From a checkpoint of a small transformer trained on Wikipedia: rotary positions, embeddings untied during training.
Each number is 200 + 30 x the weight over its row's rms, rounded and kept within 0 to 999. Layers, rows and columns count from 0. The size before them is the row's rms in percent of the matrix's.

# layer 5 MLP down (transposed), 768x192, rms 0.276, rows 418-454, columns 64-127
114,205,128,160,244,204,254,206,175,175,170,238,237,165,285,201,239,176,211,157,185,161,182,182,233,217,233,146,194,222,216,204,205,208,173,214,222,256,224,194,186,203,188,176,204,213,179,184,207,174,164,225,238,213,214,266,209,199,198,222,251,266,241,180,198
097,261,214,221,249,147,119,194,158,242,220,196,221,206,195,186,173,242,209,186,207,199,188,199,195,177,245,209,181,175,170,196,147,232,212,222,211,177,174,204,193,173,216,218,217,169,183,197,204,219,171,192,162,157,195,224,162,179,231,227,210,146,234,191,186
097,209,181,227,204,205,180,222,213,171,222,188,225,172,147,221,215,189,214,177,159,228,173,203,218,210,243,265,243,207,214,199,193,204,178,187,220,224,225,207,170,257,209,206,163,225,223,205,145,212,219,248,167,183,248,172,207,174,235,168,194,233,213,189,123
088,163,237,174,199,195,210,223,207,243,266,249,237,203,236,232,226,199,202,221,201,188,210,216,182,201,218,219,223,158,133,207,196,224,165,206,196,182,222,237,193,223,211,174,215,247,215,172,195,244,151,141,192,202,126,142,215,202,215,271,223,193,247,210,173
101,174,189,219,227,176,202,182,209,164,180,183,210,201,205,197,227,219,202,225,161,179,187,160,217,175,224,185,189,180,156,227,206,145,236,191,231,212,223,134,247,199,135,225,234,236,202,232,165,232,172,146,227,222,205,171,253,205,202,297,185,214,130,261,218
091,178,237,205,196,130,188,191,213,209,223,158,188,194,180,183,155,193,257,194,174,212,169,150,202,199,201,198,227,218,198,191,189,135,212,153,215,195,167,225,164,249,209,199,161,193,176,207,183,242,204,191,164,204,189,201,208,216,228,183,262,214,207,113,167
103,162,151,254,228,201,196,214,173,195,192,168,227,234,211,219,245,175,224,229,238,272,164,195,184,177,208,217,203,226,178,197,194,160,168,211,213,275,199,205,113,206,201,216,216,186,244,216,255,231,124,225,210,218,221,219,176,188,206,174,233,237,233,207,234
085,145,165,197,192,203,212,215,204,212,189,243,230,192,264,257,240,190,183,160,183,230,199,206,200,158,196,173,215,178,184,173,171,175,181,175,166,188,226,141,216,259,242,187,178,159,213,242,167,175,248,207,217,177,211,227,179,211,224,226,221,201,185,231,193
096,180,256,123,223,223,162,163,194,181,217,235,214,221,223,207,194,230,179,210,216,205,185,213,174,288,271,197,177,221,225,162,227,219,204,216,224,155,184,196,253,201,182,187,193,235,221,200,196,151,187,249,199,256,168,198,213,174,204,170,212,184,158,258,189
094,166,214,196,180,186,214,229,228,187,226,160,197,178,249,261,188,190,181,190,185,236,245,174,200,196,249,229,144,234,285,205,243,215,214,203,158,217,181,201,196,195,199,223,217,205,213,178,147,157,155,252,200,184,212,173,232,194,204,165,179,208,240,172,204
118,220,119,203,176,150,191,180,168,205,219,245,184,215,196,186,192,192,215,189,178,200,212,209,226,126,123,173,174,207,209,222,169,204,236,243,225,201,150,202,142,140,200,208,182,182,192,200,212,190,183,246,222,224,233,223,173,177,186,175,205,178,231,209,237
090,193,225,217,205,263,243,169,276,223,211,154,186,188,247,187,209,247,235,254,234,178,160,232,213,224,215,176,226,211,211,207,233,181,217,203,178,185,189,246,204,213,213,222,252,172,181,187,214,187,267,216,211,232,207,196,210,242,218,152,217,188,245,274,214
099,247,235,209,207,240,236,162,217,201,184,228,189,236,190,260,186,214,201,224,181,147,185,230,199,171,186,123,176,235,167,232,288,192,192,177,185,195,173,161,184,222,176,207,220,229,173,205,147,193,171,211,251,207,217,183,203,279,194,218,211,226,204,206,171
085,197,192,292,170,200,178,241,170,169,164,238,148,230,235,227,224,173,212,194,178,231,186,253,143,227,183,207,201,231,149,213,157,173,224,161,178,196,196,152,224,211,189,242,219,233,192,182,201,166,240,228,231,143,169,244,220,194,188,224,173,147,174,204,210
105,182,187,194,186,142,249,184,203,188,198,246,195,217,239,243,196,207,178,152,178,221,184,170,165,203,244,170,252,158,205,276,184,256,178,182,182,195,209,239,240,182,216,234,212,223,156,208,260,211,236,242,230,189,195,207,159,204,178,205,167,188,192,198,242
095,272,229,186,208,216,211,224,243,167,165,190,198,163,213,218,150,195,178,243,200,151,270,199,235,235,180,147,164,244,161,194,137,174,205,230,214,223,191,196,209,258,178,233,172,170,235,217,222,209,158,148,152,181,238,195,263,210,161,212,228,175,244,185,209
101,207,196,222,216,247,196,188,200,213,218,261,210,168,237,183,268,176,252,221,280,210,203,218,232,264,201,202,234,167,187,166,228,194,251,201,203,174,150,171,126,173,181,192,174,269,199,219,247,211,198,165,181,228,171,234,239,229,244,192,229,248,232,202,190
104,235,217,218,168,236,238,173,200,217,210,200,166,157,217,126,257,228,205,184,234,224,163,219,226,144,228,211,221,180,215,128,229,149,183,200,206,182,248,230,234,232,188,190,159,220,242,194,186,163,160,202,213,239,236,172,210,219,178,208,132,199,162,171,182
098,199,199,200,182,225,202,152,166,230,172,209,187,207,163,251,205,191,147,184,211,187,134,193,198,219,219,214,183,207,171,222,223,165,172,246,150,211,231,186,195,199,166,168,183,246,208,201,213,221,203,148,205,182,221,200,212,210,200,151,192,214,152,233,143
093,195,177,202,188,231,181,227,182,202,219,195,202,233,225,191,167,199,195,210,148,263,198,219,123,215,224,219,199,165,223,225,167,197,232,193,224,217,158,195,184,235,171,230,237,268,213,211,179,207,182,249,185,181,206,203,195,200,201,205,275,182,218,220,237
101,207,179,204,168,184,79,247,193,215,186,214,176,158,261,179,175,166,235,234,254,206,199,205,180,189,171,218,183,214,189,222,213,209,233,217,286,181,212,210,214,220,281,229,201,218,236,151,237,217,230,215,174,216,219,189,203,234,193,237,176,197,170,251,188
102,173,247,216,227,204,187,200,252,163,211,257,215,121,208,198,210,264,233,181,232,205,205,212,282,197,169,241,205,260,208,263,210,218,183,194,213,175,209,209,154,186,198,199,245,216,191,208,189,172,212,148,228,192,207,252,222,200,217,155,214,198,217,198,180
112,227,177,212,231,229,203,159,199,189,147,249,159,239,142,229,226,234,175,245,187,167,222,232,204,224,204,222,200,222,180,229,223,236,132,152,184,207,215,163,208,187,193,218,137,189,194,229,261,195,239,151,233,192,219,197,220,179,202,152,165,281,188,191,201
100,247,211,255,230,180,230,175,192,155,189,171,214,219,152,184,125,211,232,191,165,191,195,207,211,209,174,221,147,183,163,201,227,208,212,230,145,182,198,271,246,213,142,207,216,176,209,169,229,186,225,219,181,213,255,285,228,202,164,237,157,197,213,238,206
109,172,203,210,177,196,209,206,171,179,157,184,204,210,208,195,203,227,215,201,203,190,182,183,236,219,190,176,226,172,267,194,164,159,186,250,222,175,176,178,205,191,171,252,163,235,182,162,174,180,261,175,185,172,189,230,206,222,166,152,176,243,178,195,164
104,161,201,178,164,187,220,146,174,220,204,176,199,162,155,192,205,249,165,216,156,225,183,185,206,198,158,145,175,219,209,213,154,186,177,182,166,108,222,197,232,270,189,202,142,223,188,198,222,156,201,188,165,167,206,179,191,180,207,211,205,190,205,185,222
104,183,211,212,191,264,198,191,194,224,195,100,209,218,219,163,218,182,232,189,197,183,191,173,144,165,204,201,157,230,230,190,161,207,208,179,257,266,222,184,212,213,162,207,175,160,201,169,172,161,196,160,168,186,191,186,205,235,220,197,220,191,195,183,253
103,202,209,139,209,243,193,147,268,165,204,185,132,242,159,221,241,222,178,171,239,200,223,225,143,235,218,154,190,183,223,182,177,209,172,188,167,208,187,222,232,208,185,191,135,206,254,235,268,214,204,223,216,210,200,201,185,209,257,193,189,195,201,155,178
101,212,212,199,194,209,206,239,201,197,186,183,209,181,217,175,199,169,191,220,235,200,147,223,174,213,194,193,237,248,269,170,188,200,160,176,255,203,199,205,206,189,213,131,189,195,205,242,165,175,219,238,205,204,164,187,173,209,165,187,248,218,263,179,174
097,211,217,196,219,196,255,208,215,196,219,203,170,184,225,177,173,236,181,188,236,222,147,223,157,165,213,208,205,190,204,218,177,221,199,253,227,168,250,182,194,213,170,235,141,221,192,199,194,157,201,167,212,186,222,169,195,145,199,237,221,197,227,198,184
094,230,161,175,165,173,211,211,155,228,170,223,154,227,215,180,230,224,226,177,195,246,191,225,204,240,226,220,209,196,214,210,234,233,170,191,218,170,199,250,189,227,187,222,210,221,205,189,223,135,225,180,179,140,237,181,206,206,205,221,156,236,162,188,182
091,193,238,217,257,180,180,179,233,230,197,185,212,215,164,179,204,194,218,261,146,201,222,186,163,234,171,183,240,198,187,184,212,231,190,195,162,256,235,184,171,221,156,193,222,143,166,178,225,184,218,232,217,290,192,181,227,245,214,187,201,205,269,219,194
101,215,166,211,197,165,240,179,188,199,139,190,172,178,246,215,242,159,165,175,182,219,150,192,234,193,203,208,165,229,227,220,218,237,174,172,160,205,208,186,224,228,171,216,242,213,237,220,187,256,235,212,226,169,238,241,170,169,167,182,170,177,200,170,208
104,195,192,237,230,274,251,186,232,201,246,181,221,212,194,172,212,192,181,208,202,206,207,167,125,188,179,168,245,181,231,225,151,219,204,230,280,140,211,204,220,213,245,186,226,173,247,211,173,157,175,164,209,151,206,188,190,228,182,168,244,150,181,189,197
098,201,224,182,184,178,195,212,188,187,237,199,208,183,206,171,198,188,213,241,187,253,214,183,184,177,202,260,206,258,218,190,164,225,199,247,162,171,186,208,213,178,173,192,171,222,214,161,246,211,205,194,176,174,232,196,224,223,197,245,133,186,235,204,180
102,193,185,225,191,152,162,242,189,208,219,211,231,236,217,216,174,196,196,184,219,164,198,232,147,255,233,201,242,164,201,207,154,249,183,191,243,186,195,240,170,148,153,274,220,184,222,196,220,219,211,210,250,210,247,219,204,190,270,216,256,174,187,199,216
096,225,192,170,200,209,212,239,234,184,185,217,170,224,160,210,243,209,228,236,178,207,259,206,219,170,218,207,252,205,196,196,248,212,178,178,140,212,188,240,195,174,171,197,179,188,221,153,174,161,175,238,273,160,204,200,162,187,190,207,226,190,214,141,178
# layer 5 MLP gate, 768x192, rms 0.569, rows 419-454, columns 64-127
105,193,163,143,200,215,161,217,245,163,231,255,181,211,199,245,224,208,225,202,185,186,208,232,304,160,181,241,169,243,205,185,205,224,184,162,170,169,198,144,184,170,155,173,156,246,177,209,227,216,218,200,194,223,229,173,200,126,178,222,214,203,241,187,216
102,133,222,221,208,247,174,198,212,193,254,201,150,212,160,200,184,146,178,169,185,217,268,185,158,192,180,237,189,220,203,226,227,215,159,196,197,233,226,194,155,213,211,192,194,189,193,190,261,211,159,185,198,233,231,192,221,196,207,179,201,185,178,222,182
086,168,168,221,241,175,205,157,183,228,189,219,121,224,220,188,170,209,158,191,181,192,138,192,186,221,172,199,208,262,223,200,170,199,228,195,212,193,171,143,160,209,174,223,198,236,169,234,204,202,175,168,230,217,185,291,201,226,146,213,196,181,185,163,217
101,164,197,194,179,198,204,180,192,224,193,195,154,246,178,193,224,188,194,159,202,246,220,198,166,212,199,264,202,179,223,201,178,231,159,224,192,153,164,208,215,204,207,179,193,143,192,145,221,176,187,239,236,208,228,213,232,177,159,217,188,164,204,153,225
106,171,207,232,208,220,178,187,203,263,288,190,226,204,184,229,210,183,247,250,169,230,179,178,208,173,163,221,197,188,234,198,197,193,191,175,173,148,172,280,239,192,206,201,187,186,219,144,208,237,245,266,195,192,212,192,208,175,135,208,199,187,288,187,199
104,226,174,218,213,209,180,210,233,233,210,206,221,190,189,197,183,197,244,195,192,196,191,167,178,178,211,215,192,221,203,148,258,256,223,196,184,198,230,229,185,236,206,224,211,119,182,192,269,194,194,227,147,281,178,239,185,156,197,161,212,193,271,144,178
090,189,221,235,209,212,217,159,185,242,241,241,167,172,226,225,237,182,161,230,198,204,185,167,240,206,194,248,202,196,220,173,164,216,217,247,163,201,172,219,258,206,178,190,207,204,176,206,208,163,207,215,209,115,168,188,191,179,175,196,243,173,176,236,152
094,186,197,219,170,201,268,217,205,269,183,188,206,198,255,186,224,214,217,195,146,180,230,196,255,217,228,183,283,210,209,166,228,212,177,184,263,230,207,152,187,201,198,223,210,160,217,165,157,165,200,180,175,255,209,222,270,225,191,195,225,178,230,173,196
098,242,202,200,202,226,181,184,194,185,190,211,203,216,199,169,226,177,200,169,198,236,218,133,159,219,256,202,193,176,171,236,212,151,193,239,203,209,199,193,183,212,193,198,210,187,145,164,238,210,267,176,164,153,216,140,201,170,214,224,210,207,195,191,233
110,186,200,213,202,153,246,165,204,241,228,190,208,215,222,246,159,209,194,172,199,222,192,217,260,225,216,186,148,181,207,185,190,183,180,218,178,189,182,220,206,214,168,198,214,203,217,180,226,222,250,206,272,192,232,214,163,254,190,260,175,182,249,177,198
089,193,217,194,221,214,217,203,238,205,290,228,151,209,177,230,220,178,227,225,212,204,154,248,204,236,212,184,192,204,179,189,185,192,225,178,210,206,183,206,172,191,199,165,229,184,162,153,195,223,188,229,200,162,215,182,166,146,164,183,242,178,228,260,220
102,196,228,168,176,228,210,167,216,195,217,185,197,174,191,203,245,188,224,237,215,231,247,218,229,236,205,212,169,185,274,163,193,180,75,223,220,205,212,279,185,150,218,165,227,190,217,247,194,208,152,224,210,235,233,233,209,190,215,206,185,180,189,169,188
088,160,205,183,194,201,205,157,191,232,180,169,233,215,193,192,188,205,211,203,231,221,190,168,168,203,207,191,176,225,218,235,174,151,254,273,165,156,169,208,173,208,197,167,168,201,209,227,239,249,168,118,202,199,176,175,222,203,229,257,146,164,190,153,240
107,203,198,182,191,191,217,154,180,209,204,253,181,207,180,144,159,214,182,215,180,182,248,167,188,162,228,228,225,273,250,204,185,179,254,258,238,258,203,164,179,141,205,194,181,238,218,200,164,253,202,230,235,229,195,203,171,226,198,194,250,211,196,196,178
095,208,165,209,234,133,215,227,196,196,211,191,191,154,211,225,177,171,161,114,187,230,193,208,185,191,214,167,207,212,186,170,221,186,259,202,233,244,238,163,215,213,193,162,189,137,175,235,220,210,228,206,239,209,205,221,156,102,222,222,149,180,274,240,199
098,188,170,193,191,211,224,161,171,218,234,187,218,254,176,225,195,205,247,210,199,154,199,182,212,219,203,163,182,233,178,154,195,195,187,175,219,189,203,355,209,217,232,213,174,182,176,261,179,234,197,150,200,169,216,162,218,212,171,245,185,180,196,191,273
106,192,263,201,216,207,190,195,190,179,195,212,198,160,244,167,234,227,176,212,243,238,214,178,210,250,230,207,195,157,250,204,227,194,221,136,193,237,205,191,235,204,199,174,146,207,241,219,238,235,170,181,154,191,153,175,213,182,184,204,172,187,147,202,166
099,159,166,150,203,162,189,204,207,177,197,145,210,218,223,235,182,207,207,203,225,224,220,146,160,229,159,216,206,243,212,129,186,209,178,180,185,192,212,229,225,215,208,216,200,196,180,209,208,193,236,227,161,210,195,218,178,219,200,272,237,248,185,208,210
110,186,178,238,186,225,201,170,194,214,184,208,217,265,238,178,146,217,207,237,250,197,171,239,198,182,245,224,195,223,220,194,164,155,177,123,168,218,141,188,212,263,170,183,240,230,237,186,209,202,220,205,188,203,217,249,226,227,199,222,173,181,207,228,186
105,246,178,156,236,270,216,227,228,258,197,192,197,178,239,158,188,205,153,208,226,249,175,205,203,218,241,165,210,179,210,161,203,271,214,216,160,243,191,200,171,218,228,207,247,226,227,173,185,227,141,194,187,181,183,190,157,180,217,161,230,186,176,246,213
097,230,145,230,189,189,215,216,215,240,199,159,248,212,227,218,181,221,216,197,208,160,209,173,207,221,242,149,175,229,306,136,215,234,204,203,173,244,190,241,179,196,172,178,212,208,212,148,244,262,243,248,196,181,167,190,187,216,178,247,202,197,197,198,205
112,220,220,219,137,218,229,195,204,217,215,158,208,239,216,172,174,257,181,202,206,217,227,198,145,199,263,241,196,218,196,203,184,216,220,194,238,212,203,209,225,168,208,203,177,94,195,197,196,230,137,238,201,228,218,207,167,172,186,198,180,190,195,215,167
103,260,235,216,188,201,162,293,240,184,244,177,199,177,178,214,187,213,203,220,179,217,137,223,194,216,240,305,194,197,175,196,205,162,225,147,221,182,141,203,194,250,182,164,182,180,205,191,229,195,179,191,244,258,189,265,214,196,198,187,209,176,225,220,219
102,200,234,181,191,176,224,257,208,145,172,268,173,228,155,242,169,262,206,173,196,171,276,174,213,233,173,238,270,180,185,216,246,233,190,185,206,240,185,217,233,217,180,164,204,171,216,146,215,178,203,232,174,175,197,253,180,245,182,217,228,214,178,193,175
102,163,206,172,243,232,180,202,223,197,212,232,177,232,195,174,141,198,172,202,196,202,181,238,199,244,243,212,215,192,210,231,176,218,255,206,212,237,192,158,211,168,179,219,243,205,212,234,218,219,201,218,302,173,170,190,175,221,168,216,179,197,211,228,149
112,176,177,169,168,198,246,177,189,178,197,237,107,235,216,173,241,177,201,207,193,202,192,184,159,221,176,212,176,176,169,223,251,225,177,131,151,190,199,195,214,193,224,234,213,163,204,118,173,195,166,180,186,165,218,192,260,184,244,249,167,206,193,229,227
100,206,237,175,154,150,204,214,201,231,183,188,184,205,242,206,201,174,238,218,181,204,177,175,204,227,213,197,185,256,267,120,199,230,179,158,218,166,216,262,220,193,170,221,187,267,147,257,245,198,215,243,204,157,208,178,241,211,114,232,144,184,203,197,178
098,172,179,161,194,214,227,216,183,200,209,199,186,177,178,207,188,170,195,236,196,223,246,223,232,219,190,194,197,203,223,229,211,244,168,174,185,159,201,227,200,185,225,191,176,234,202,173,155,208,242,252,213,208,179,157,208,167,191,229,200,267,192,202,226
092,186,195,185,180,171,140,140,194,246,212,226,188,227,202,251,223,187,140,199,210,214,115,225,169,198,239,206,202,198,163,204,217,254,252,250,179,199,184,194,226,200,254,230,238,209,200,190,180,168,202,168,185,212,197,175,210,127,176,178,194,185,170,210,172
102,197,231,195,181,194,141,196,187,203,165,219,202,180,232,183,236,206,221,249,219,206,220,169,247,208,180,191,217,227,263,214,164,201,153,219,236,177,187,195,165,173,188,166,179,192,202,180,162,236,201,130,197,241,175,209,194,155,223,156,204,189,168,177,164
093,212,212,222,206,177,206,190,206,187,200,232,218,237,153,188,171,184,179,197,174,159,215,158,253,185,205,159,209,151,161,177,215,222,215,240,265,132,173,168,143,275,210,152,165,256,223,255,223,211,199,255,159,209,197,233,268,194,205,196,189,160,185,207,190
096,189,223,86,248,170,240,214,184,167,197,189,230,186,211,195,217,248,179,194,147,226,217,176,177,169,245,206,228,205,190,97,222,195,265,233,251,219,205,196,242,213,211,140,202,179,213,252,229,191,223,232,189,183,219,210,183,234,173,210,180,240,219,189,209
106,216,165,185,164,201,172,179,207,209,179,193,197,205,254,98,201,184,206,168,177,201,215,202,216,194,241,194,152,201,173,201,207,164,176,206,203,175,176,240,158,271,214,215,204,140,188,190,179,220,214,217,138,265,169,185,180,207,214,206,214,240,173,268,208
104,149,218,168,180,187,216,230,178,187,182,192,202,202,223,148,213,205,199,188,193,198,190,203,183,250,152,202,185,175,211,206,211,209,205,192,160,211,181,175,198,187,206,200,149,222,136,182,188,161,203,232,237,165,208,184,157,138,198,235,190,174,162,175,248
097,182,250,149,155,243,196,210,325,215,277,215,213,193,203,219,177,182,219,225,186,173,144,192,204,188,212,210,168,220,234,248,235,150,166,145,164,224,267,196,206,162,197,229,251,226,192,237,225,171,234,188,181,185,207,215,228,181,138,226,151,234,166,179,188
096,232,221,156,219,203,161,172,176,217,217,159,201,246,261,208,181,217,203,221,202,179,212,206,180,175,157,248,208,181,218,219,191,224,181,223,211,234,225,202,168,169,189,217,250,177,205,167,244,243,202,211,183,225,241,203,225,159,200,216,171,228,199,192,225
# layer 5 MLP up, 768x192, rms 0.586, rows 419-454, columns 64-127
100,233,217,170,186,266,187,226,190,213,239,239,240,179,270,217,133,200,171,157,199,174,183,247,233,216,223,219,160,243,203,225,213,172,170,162,205,208,206,153,164,186,173,239,203,192,160,225,206,219,188,166,208,222,173,210,213,131,140,178,198,143,167,217,225
098,198,183,205,242,189,233,170,224,183,218,179,179,193,155,191,188,215,206,240,107,180,138,217,221,202,166,239,161,192,161,208,199,185,166,208,183,205,207,158,184,228,232,239,247,248,200,263,216,223,174,241,214,133,228,188,261,211,177,205,256,194,239,176,175
092,218,219,189,223,214,189,215,211,186,211,188,302,185,226,172,216,185,206,238,192,209,240,174,205,182,248,209,185,190,223,193,237,191,163,202,216,201,222,252,250,185,221,206,220,145,227,199,194,214,273,237,155,206,207,140,226,202,262,191,224,218,186,233,205
092,232,191,207,210,247,189,254,235,221,240,173,239,243,226,210,159,200,220,239,200,194,191,228,201,180,170,230,235,152,147,187,226,173,266,220,172,210,207,196,246,240,176,172,198,172,231,231,255,162,197,249,179,224,250,133,184,244,224,185,224,181,208,176,215
104,188,210,208,180,220,171,171,141,234,304,193,200,231,214,217,198,194,207,255,194,228,207,188,209,190,199,227,204,169,225,224,166,202,229,187,174,185,154,207,221,211,166,199,228,226,244,141,218,231,203,229,200,186,224,168,171,195,199,217,183,185,244,164,148
102,180,205,242,249,200,208,215,186,236,230,190,258,257,177,201,259,178,242,222,209,206,161,202,237,226,228,217,190,234,232,168,163,239,202,187,162,174,156,225,171,254,181,262,189,230,167,222,254,181,179,191,194,224,145,198,218,190,166,188,194,210,250,165,230
088,217,197,220,205,259,194,197,211,241,228,156,144,184,237,207,206,178,137,197,209,172,200,193,247,269,182,220,185,216,204,177,203,165,223,197,234,221,140,191,236,227,181,179,185,214,142,241,218,232,129,183,189,176,160,204,158,197,167,176,188,193,190,233,165
098,209,221,158,244,218,123,182,173,167,214,215,203,171,158,174,180,132,176,215,226,228,212,212,172,131,185,162,113,210,222,208,202,220,232,225,163,184,174,248,217,188,200,213,179,221,201,200,189,201,206,181,217,196,212,205,185,182,229,247,207,180,176,210,224
093,158,191,191,223,233,243,230,199,204,171,217,194,205,175,243,178,211,189,237,206,192,227,267,200,196,173,261,194,210,234,149,209,218,165,129,227,179,213,189,178,253,205,216,185,184,214,203,140,185,163,175,211,265,167,181,175,249,218,235,230,212,200,177,146
128,183,172,148,202,227,205,199,194,258,143,199,180,240,191,168,222,217,183,194,193,220,226,196,136,165,172,213,221,231,209,188,208,211,200,179,190,187,196,143,177,189,209,187,151,232,187,195,199,176,162,178,122,207,149,202,237,148,187,200,264,233,133,235,204
088,214,220,198,213,195,165,247,151,224,148,151,214,189,170,170,191,220,199,169,179,182,251,170,220,215,187,207,209,208,219,133,214,210,193,190,172,219,223,194,245,220,197,245,174,251,259,265,199,144,198,188,211,200,165,226,241,239,252,199,166,279,152,128,187
097,203,242,207,211,208,125,214,147,200,207,206,265,247,233,190,191,176,196,162,223,150,202,233,178,232,220,220,173,157,207,155,229,209,209,200,242,256,188,239,186,201,219,210,235,123,218,170,223,144,161,198,183,182,238,190,217,235,186,246,206,188,211,203,204
087,197,241,203,241,162,198,173,190,239,178,125,256,162,195,250,173,250,171,218,224,210,205,198,162,216,216,211,221,176,199,187,214,182,223,252,178,168,198,187,178,184,214,192,169,145,219,227,204,170,182,180,220,202,191,195,203,217,234,210,149,181,204,228,167
103,204,228,175,193,228,163,196,211,141,159,253,193,166,216,148,185,226,200,181,163,184,236,147,177,183,220,202,157,210,245,195,218,204,217,156,192,213,170,199,207,214,220,212,176,203,212,228,225,252,200,214,267,211,149,188,220,186,186,180,221,211,238,170,215
095,153,233,213,191,239,177,176,217,193,190,193,162,246,183,163,181,241,252,237,239,211,220,160,223,225,194,219,227,215,212,239,211,176,211,214,184,170,233,209,189,213,183,203,192,164,201,221,134,189,205,217,161,206,176,180,225,232,207,151,206,259,148,161,175
092,196,198,205,221,188,173,229,228,149,150,170,150,190,210,201,201,204,188,207,219,248,199,192,159,163,178,243,211,185,220,248,230,199,201,254,183,191,186,103,167,222,177,121,286,220,249,191,202,200,207,226,176,203,200,168,206,178,177,208,194,218,251,260,153
104,231,219,226,182,196,240,189,136,175,235,192,251,188,172,140,158,188,203,191,176,257,133,222,236,174,232,185,194,219,188,203,188,228,225,219,196,185,185,194,171,181,216,206,178,188,224,212,255,192,167,210,187,222,203,263,254,199,198,206,212,168,225,279,159
102,192,175,190,208,207,219,198,222,204,205,172,259,167,217,193,196,231,184,229,200,187,227,165,185,169,193,148,198,215,208,134,206,215,206,223,170,176,178,164,166,175,183,225,144,215,195,190,185,185,184,218,180,197,159,214,239,135,202,237,204,219,186,220,254
109,190,223,253,192,242,205,232,183,257,192,224,210,252,196,156,167,163,225,236,207,206,225,202,202,214,255,230,188,226,201,196,190,152,275,160,206,205,193,214,191,157,197,197,187,194,217,244,225,216,198,204,242,207,232,241,240,184,232,219,203,201,210,244,224
108,225,222,247,207,151,243,204,221,183,188,229,155,216,192,208,236,208,208,191,222,200,214,202,275,184,153,214,173,141,247,164,155,192,189,194,176,185,178,216,250,257,161,209,180,213,171,161,213,217,205,191,188,253,218,195,226,143,195,179,224,212,202,150,187
088,224,188,191,161,203,271,219,186,156,144,198,227,235,214,192,187,186,204,167,234,182,270,187,181,233,181,206,163,253,219,195,144,233,203,182,231,212,267,231,199,214,188,183,205,215,197,199,233,231,188,209,201,180,171,212,204,189,233,234,217,263,165,209,229
112,223,234,229,163,140,208,215,262,231,224,185,194,192,128,164,208,149,225,220,200,184,253,198,198,230,193,199,176,189,180,177,190,230,249,228,170,224,273,235,272,179,163,224,158,206,179,169,132,167,188,207,175,240,198,223,208,177,188,173,187,234,222,147,154
106,188,198,233,194,177,213,197,215,224,192,184,177,137,191,165,261,217,242,188,224,217,158,243,187,176,219,174,227,182,182,186,242,200,246,166,233,191,175,250,233,241,160,212,188,186,202,148,168,194,221,191,162,211,161,201,217,188,162,182,174,205,230,193,176
109,162,263,165,167,188,204,225,220,150,239,224,173,276,196,211,176,308,210,237,199,215,239,187,231,225,175,218,211,140,205,213,187,231,181,211,192,183,189,171,190,213,177,169,220,254,179,191,194,203,178,173,191,202,231,244,174,250,109,208,165,184,198,191,165
096,209,135,215,282,206,206,204,194,177,215,195,201,205,178,176,199,224,186,208,233,197,166,203,211,243,168,226,161,204,214,175,181,195,231,185,211,193,150,185,210,167,207,242,215,190,239,181,228,186,229,258,254,221,199,164,153,138,196,259,153,220,186,225,199
108,129,197,158,177,223,233,168,178,173,195,230,120,207,210,205,232,197,192,202,182,180,194,173,180,209,245,212,202,203,181,224,194,186,196,159,137,175,203,174,184,190,187,217,205,207,177,160,183,191,188,141,171,139,203,202,220,195,188,217,176,216,208,243,220
089,229,212,237,157,189,246,210,250,227,218,204,194,241,210,231,228,239,203,205,221,209,236,220,228,183,255,224,185,193,241,168,170,200,193,199,180,212,234,206,236,189,165,150,189,196,274,217,240,202,204,194,224,189,208,135,175,193,208,194,234,203,137,221,215
102,208,183,171,240,183,217,240,191,179,158,195,180,192,199,189,143,168,207,181,203,188,215,240,179,244,176,221,230,186,235,148,188,234,180,173,209,190,176,173,198,238,168,191,213,174,181,248,197,184,204,167,146,168,166,146,173,216,186,169,179,129,174,203,194
087,192,207,242,210,223,209,237,214,202,228,180,248,203,207,178,232,216,185,192,145,189,204,167,177,170,239,142,227,170,219,219,183,162,183,187,176,192,159,239,216,219,205,155,188,183,207,230,180,214,224,228,205,192,207,176,239,243,223,249,135,181,179,242,199
090,231,207,218,257,232,205,243,159,217,191,188,233,224,200,220,201,233,206,209,159,194,179,173,158,218,226,205,148,209,230,215,214,201,202,214,227,227,185,196,246,146,187,207,183,190,251,204,244,297,194,210,206,238,195,250,211,199,153,177,181,165,177,224,234
088,228,190,178,253,231,197,214,199,195,177,262,201,180,214,207,198,247,194,197,267,217,184,192,150,223,135,185,191,222,253,233,201,201,157,221,184,233,178,261,207,146,147,211,175,206,196,164,184,225,148,193,211,215,242,154,170,232,240,224,191,195,224,173,260
096,212,192,198,159,216,120,198,184,195,220,157,168,169,191,215,194,212,170,268,212,191,230,189,173,207,179,199,164,165,188,150,207,200,181,178,218,203,197,178,168,196,207,169,143,201,212,211,149,238,235,202,216,196,194,171,194,205,160,166,222,193,171,180,208
103,217,210,197,232,176,212,232,179,190,260,161,138,171,162,247,185,211,201,223,158,283,183,203,203,167,136,167,218,174,183,206,253,237,231,163,232,171,181,202,234,192,240,203,188,219,241,224,211,204,150,198,205,167,187,213,200,207,201,231,169,188,254,179,219
105,234,193,223,214,252,211,170,201,186,212,179,206,114,227,213,216,144,216,212,201,182,144,224,142,185,259,215,219,198,164,214,228,193,192,193,236,236,213,230,196,193,184,186,227,206,196,181,229,251,224,219,264,234,204,224,231,229,194,156,275,255,226,191,172
097,174,208,213,156,182,159,218,201,228,186,106,173,186,233,215,264,197,177,229,209,211,190,190,186,221,271,133,214,199,205,201,195,207,222,181,233,211,207,209,227,205,182,170,110,178,206,252,215,267,185,191,261,203,186,241,227,215,220,193,194,188,172,186,188
097,160,186,273,178,184,241,220,199,181,169,228,228,194,182,182,204,190,244,199,197,213,184,166,190,191,244,197,183,222,189,187,238,148,187,177,192,160,168,183,236,227,168,177,185,209,177,237,157,182,219,226,226,159,170,180,151,226,176,210,182,120,214,204,187